Each number is 128 + 24 x the weight over its row's rms, rounded and kept within 0 to 255. Layers, rows and columns count from 0. The size above them is the row's rms in percent of the matrix's.

# layer 3 MLP up, 1024x512, rms 0.0436, rows 695-711, columns 320-383
size [100 100 102  98  92  98  99 102 164  99 100 102 102 103  96  99 101]
[[146  75 147 133  91  99  89 157 123 177 165 126 162 131 180 128 158  86 103 114 119 129 111 129 106 142 131 118  93 167 139 101 133 141  90 139 154 119 109  70 132 110 155 139 118  96 108 108 128 122 123 132 124 116 111 116 122 153 111 114  97 136 108 148]
 [110 127 165 100 102 165  95 100 133 155 150 154 140 149 139 143 158 133 126 110  96 150 103 121 111 102  93 125 117 115  99 127  93 147 164 147 138  93 135 135 127 138  99 107 122 113 168 100 126 136 133 101 157 101 100 112 151 142 147 122 172 151  96 148]
 [127  92 126 122 116 122 105 149 152 131 110 109 111 154  79 101 120 104 148 158 130 158 105 117 145 131 140 145 168 142 135  98 160  96 139 101 137 101 167 129 129 103 119 130 121  62 152 134 169 138 144 109 127 122 130 125 148 167 113 148 188 129 132 125]
 [ 69 126 131  89 122 145 157 125 113 133 118 124 140 148 135 168 114 138 128 171 147 117 133 133 137 134 143 121 169 133 142 131 151 118 120 154 113 138  95 160 125 129 127  94 139 158 158 115 126 117 103 121 153 102 124 185 116  76 175 129 141 106 106 128]
 [141 130 124 138  81 125 100 105 131 120 127 123 113 152 100 117 127 114 149 137 138 142 109 124 111 130 127 120 181 162 102  96 129 114  75 100 103 123 156  89 124 148 114 127 146 122 153 131 137 140 126 115 124 107 150 126 114 132 158 115  91 122 124  98]
 [106 171 147 115 101 146  93 148 159 122 149 114 125  99 111  90 126  88 188 157  99 120 132 129 140 130 134 116 154 154 160 101  98 106 109  79 134 105 175 130 113 116 133 165 126 145 103 154 136 133 140 155 115 145 110 150 114 124  89 149 108 120 134 132]
 [137 166 145 133 108  96 151 104 118 155 150 141 151 113 115 160 155  99 148 139 163 139 131 106 128 132 138 149 189 105 108 174 135 162 141 123 100 119 104 142 117  70 120 134 139 141 151  91 142 129 142 139  84 134 107 117 150 165 119 109 177 141 134 161]
 [126 138 100 128 163 151 145 165 144 144 134 123 149 148 117 162  73 109 217 142 122 125 138 121 138 101 147 141 170 141 125  92 114 130 137 163 126 108 115 158 125 131 101 123 104 114 132  86  83 188 111 136 106 143 149 151 125 120 151 148  99  99 122 122]
 [134  85 136 119 134 142 106 141 160 146 105 151 113 114 159 146 170 141  84  82 130 159 165 105 132  90 153 164 132 135 139 165 109 153 107 135 125 110 135 102 134 126 117 171 122 179 135  97 139 100 133 134 152 150 128 124 122 154 143 144 135 114 177 121]
 [161 161  97 158 113 131 139 130 138 157 177 151  85 145 143 102 139  69 168 114 139 123 105 139 108  94 118 143 144 117 153 130 126  89 128 132 132 114 142 114 146 129  99 119 106 126 118 140 167 133 121 148 142 132 114 142 112  98 140 151 138 159 169 130]
 [ 60 121 122 161 155 124 107 115 139 151 122 131 103 129 140 199 144 136 125 172 124 119 141  95 144 117 183 142 107 128 165 131 131 141 153 127 115 154  96  81 131 146 147 119 125 130 105  95 113 133 102 141 131 129 109 101 188 109 158 111 110 124 116 106]
 [117 143 146 154  96  89 104 123 106 103 115  99 155 120 125  98 139 184 156  77 158  70 116 137 107 128 109 135 187 114 130 109 120 120 113 161 129 125 143 109 128 163 103 116 110 116 111 114 153 173 132 113 148 132 157  92 150 163 105 133 126 127 136  89]
 [179 102 106 114 161 135 104 148 176 157 156 105 144 129 145 144 135 146 117 157 140 134 143 147 129 110 132 129 122  94 101 114 121 150 145 107 168 132 126 107  64 121 120 148 136 101 155  66 151  93 112 153 107 143 100 110 131 134 114 126 142 140  96 152]
 [103 144 170 142 148 146 126 162 138 165 138 105 136 109 115 141 103 106 135 124 106 161 144 153 113 113 180 119 108 165 132 119 157 125 115 113 185  90  60 128 128 138 195 107 137 146 161 110 115 163 113 109 145 191 113 127 130 136 156 132 148 120 138 119]
 [142 102 137 156 172 113 148 106 108 111 149 110 145 172 118 193 153 112 157 166 118 125 155 116 124 150 117 146 110 143 133  98 132 124 171 137 111 135 196 130 104 119 116 138 121 113 119  87 126 120 149 104  67 133 160  92 134 108 133 113 123 155 123 105]
 [116 151 146 108 137 136 152  93 125 114 126 125 143 111 120 103 129 113 103 115 100 116 186 164 125 164 143 130 129 143 120 101 144 108  96 162 148 127 117 131  99 100 129 102 125 126  79 111  93 129 120 165 138 153 167 136 138  96 130 128  95 131 139 146]
 [ 82 161 114 120 108 137 123 107 137 139 160 121 104 147 139 117 121 126 148 150 150 160  93 114 125 123  91 123 104 149 174 143 126 123 112 101 150 156  98 143  86 151 143  93 120 100 111 129 127 143 171 133 130 157 120 154 161 158 115 158 142  97 113 138]]
# layer 3 MLP down (transposed), 1024x512, rms 0.0436, rows 695-710, columns 320-383
size [100 102 103 100  93  99  99 102 107 100 101 101 101 104  99  99]
[[100  79 173 104 111 106 115 153 124 133 146 131 146  96  97 134 144 112 149 128 103 128 131 150 129 172 152 130 104 139 136 101 127 145 119 110 145 124 119 112 147 125 110 121  71 122 101 134 146  89 110  92 177 114 141 156 101 105 131 110 134 155 162 110]
 [137 174 137  97  95 102 143 134  82 128 153 127 167 137 146 130 120 164 106 146 131 116 124 131 154 148 180 155 162 153 141 137 124 156 146 107 125 133 106 109 127 136 125 123 150 133 153 171  90 135 125  75 124 128 121 134 140 117 112 148 101 105 107 110]
 [125 113 140 103 142 117 129 152 117 146 134 104 109 106 124 171  92 134 203 126  70 165 148 121 142 106 135 118  96 153 138 164 104 123 145 132 131  89 159 144 136 106 122 156 112 174 129 120 146 142 150 151 160 128 179 155 163 158  93 105 148 150 109 135]
 [129  92  95 119  99 121 143 153 205 118 111 134 126 172  92 122  92 140 152 134 129 156 104 148  80 139 154 106 172 121  94 130 106 113 105 144 109 136 108  98 160 134 138 102  86 128 135 130 129 114 123 103 117 139 103 112 145 152 106 128  98 108 110 133]
 [142 133 156 111 131 118 117 111 111 118 111 157 152 127 141 115 100 122 150 123 146 136 126 121 178 121 128 169 109 157 105 156 165 138 132 142 135 129 116 102 157 131 153 100 124 147 166 148 131 115 109 145 129 109 145 137  83 129 106 155 112 131 123  90]
 [140 176 133 140 124 115 124 135 137 150 134 157 187  84 117 127 110 120 132 148 143 145 102 164 109 108 111 126 116 169 127 168 157 132 143 162 152 104 112 142 105 133 122 102 110 164 117 121 104 127 177 150 126  98 155 150 128  81 139 172  98 113 111 174]
 [135 139 111 123 130 146 129  97 122 126 162 139 137 128  72 150 129 130 119 103 191 101  99 132  92 198 115 135 140 122 146 158 150  79 119 127 153 132 146  96 120 122 114 105 151 158 125 117  90 110 148 114 126 148 184 152 149 138 187 119 141 110  90 150]
 [117 149 131 171 113 138 191 116 163 145 128 122 132 110 141 155 124  86 112 161 109 122 150 101 129  82 112 130 124 110  93 109 132  85 136 162 152 118 148 112  94 138 126 147 117 152 117  96 107 156 137 152 150  96 113 130 124 116 155 141 127 156 124 124]
 [147  93 138 125 130 124 139 138 145 124 120 132 144 112 119 124 142 139 102  95 128 145 133 114 117 123 143 255 139 131 147 143 126 119 102 128 143 111 120 116 122 140 130 123   0 152 132 121 133 118 118 132 122 127 124 132 121 105 133 128 132 137 154 138]
 [116 119 111 134 103 114 128 100 102 153 156 162 124 145 108 131 106 146 111 117 155 120 134 123 130 152 158  98 135 149 127 176 142 105 152 108 157 110  74 157 137 117 129 101 158  97 138 104 123 142 126 119 103 142 131 176 121 117 125 125 148 112 129 124]
 [ 85 100 112 155 126 125  92 118 116 140 114 129 121 102 147 124  94 181  90 108 140 130 154 161 149 163  94 156 132 118 101 118 153 129 158 116 116 114 128  82 157 147 142 160  66 168 115 120 129 127 158 144 147  97 121 129  90 129 134 130 141 110 126 160]
 [128 105 135 113 120 136 164 124 138 166 127 144 182  96 101 128 140 122 124  70 125 140 119 171 148 119 148 152  94 125 164 117 147 121 110 132 173 131  85 146 160 164 152 115 106 126 129 156 148 145 113 110 132 156 104 138 134 140 135 141 149 113 143 106]
 [153 158 114 107 142 142 120 104 151 153 161 120 152 157 145 109 145  97 137 139 139 192 134  86 138 156 145 146 189 155 138 103 117 140 182  67 159 138 171 111 148  98  87 112 105  88 133 129  79 176 162 194  99  97 139 154 103 116 136 149 167 136 135 106]
 [149 127 137 132 142 110 131 111 131 101 122  78 136 148 103 119 110 139  53 134 160 119 127  86 163 139 152  90 141 135 127 136 146 161 131 154  93 138 135  66 129 148 124 109 166 141 135 121 116 135 123 111 143 136 152 145 156 128  64 143 180 125 132 129]
 [105 143 135 148 154 141 132 146 164 116 111 122 136 134  99 120 134 131 127 171 103 108 129 101 128 139 128  94 133 113 117 108 129 142 102  86 124 141 111 154 125 113 129  86  89 138 144 132 162 136 127 131 116 133  93 118 115 155 155 158 142 178 109 169]
 [105 127 150 111 154 120 100 109 114 143 150 105 143 130 159  96 122 136  90  83 176 127 163 114 135 104 155  79 117 119 110 130 124 114 111 136 115 110 115  95 143 141 123 136 211 136 118 127  93 125 115 141  87 141 168 104 159 120 101 100 181 133 143 121]]
# layer 3 MLP gate, 1024x512, rms 0.0436, rows 696-711, columns 320-383
size [ 99 104  96  91 100  96  93 151 101  97 102  99  99  99 100  98]
[[148  93  98 152 130  86 151 204 134 157 112 161  87 159 111 126 127 128 169 101 136 139 143 116 130 105 155 165 122 119 107 111 131 115 146 144 119 115 147 172 160 135 167 127 120 150 102 135 130 123  81  93  95 143 148 118 156  93 109  97 126 124 137 158]
 [125 120 167 145 137  89 129 157 114 153 140 191 135 145 146 140 105 129  95 113 147  97 142  90  99 102  86 160 154 107 115  73 125 145 110 146 134 127 104 103  78 139 134 114  87 113 113 167 125 100 134 160 128 119 128 155 117 130 119 123  99  92 158 132]
 [ 99 113 146 124 137 132 118 145 132 110 128 162 142 139 144 143  50  94 176  76 157 154 155 141 122 155 104 144 141 116 156  58 115 129 109 149 115 125 127 134 137 114 119 111 103 120 113 156 166 137 141 146 150  97 148 119 122 128 104 107 126 115 110 144]
 [ 94 137 121 115 165 103 182 134 161 128 140 101 134 122  94 125 143 127 140 116 137 140 137 149 129 159 112 116 115 162 159  63 100 132 153  57  93 125 107 112 133 163 138 133 108 130 125 131 113 140 131 133  88 118 101 172 116 152 101 158 151 111  83  84]
 [126 134 128 144 176 153 104 127  91 102 115 172 109 149 131 134 115 141 129 106 130 139 137 142 152 105 111 136 117 137  68 111 116 116 175 128 115 111 101 157  76 105 131  67  97 175  82 143  75 139  92  93 125 122 123 122 137 103 136  96 154 105 135 118]
 [141  85  77 119 149 127 124 131 104 141 176 124 156 119 111 137 124 135  77 130 126 137 121 127 106 117 118 163 149 122 148 165 114 191 159 146 130 125 114 106 144 137  98 147 103 118 117 152 128 129  83 146  86  89 115 116 138 151 132 109 157 147 118 122]
 [ 84 154 164 101 115 109 114 139 129 134 138 131 148  77 127 136 116 120 139 120 172 135 104 135 165 115 120 142 152 142 129 111 104 143 103 144 166 155 148 122 132 139 154 163 117 110 112 170 119 135 100  97 167 118 116 134 109  85 145 142 103  87 149  95]
 [124 158 139 127 109 131 155 120 101  84 142 148 151 117  85 137 120 120 163 181 135 105 112 126 145 153 110 146 107 105 123 108 137 131 128 104 153 138 159 134 123 140 159 105 102 110  99 122 110 151 116 133  83  91 101 157  90 123 107 120 124 139 113 126]
 [ 88 120  90 116 135 151 137  92 118 130 155  98 117 142 160 118 128 131 117 148 110 112 106 108 106 114 123 150  75 119 146 123 169 131 154 146 147 151 168  93 130 123 123 110 110 113 103 131 132 147 146 139 102  98 140 158 126 110  91 150 132 175  86 130]
 [113 154 137 149 143 132  99 124  98  99 174 106 138 139 124 146  71 134 137 157 102 136 129 114 175 158 148 129 142 157 178  93 144 133 168 120 124 120  96 160 165 131 114 146 108 114 118 135 105 128 127 120 113 118 109 149  89 133 152 150 196 128 136 159]
 [103 124 149 141 119 116 150 138 129 118 145 208 117 148 105 132 161 116 126 122 145 147 134 126 139 128 156 150 123 127 133  77 142 108 155 122 118 108 117  98  85 113 138 114  73  80 104 162 116 140 108 105 157 127 128 178 144 123 144 106 100 148 149 126]
 [ 96  82 130 129 105 134  91 140 108 143 141 115 108 130 120 130 103 117 114 152 124  72 110  80 107 121 105 159 117 116 130 136 134 132  78 121 184 135 120 178 138 133 131 124 109  98  94 138 148 121  79 101  68 160 140 135 112  74 121 132  74 154 162 102]
 [106 140 114 155 110 132 157 115 125 135 173 135 129 106 145 136 138 107 137 125  92  87  98 115 166 139 135 139 143 100 130 107 141 143 124 133 141 154 165  83 108 151 120 126 120 136 127 144 116 157 148 150 107 128 104  76 151 100 116 103 117 171 136 124]
 [109 109 134 143 124 133 113 132 150 125 135 170 135 104 137 149 127 137 124 130 148 121 134 132 162 111 114 133 140 116  85 124 144 113 178 128 153 142  90 132 134 133 165 110 105 130  81 128  83 157 112  69 110 102 156 119 134 111 101 119  86  70 172 145]
 [ 97 153 158 137 105 115 110 168 132 136 175 120  99 100 104 174 163 147 128 172 122 121 138 103 159 127 119 151 178 111 124 118 141 156 103 119 144 131 152  94 108 156 103  95 121 169 134 137  91 118 121 164 125 124 168  94 147  98 108 156 140 131 149 194]
 [ 80  94 113 188 121 146 113 134 133  90 141 134 140 168 117  95 130 143 143 162  96 114 137 145 115 108 133 136 126 109 143 100 102  89 120 161 131 100 117  87 119 135 151  96  89 140  74  86  63 136 141 122 132 171 122 139 150 146 148  83 115  90 128 125]]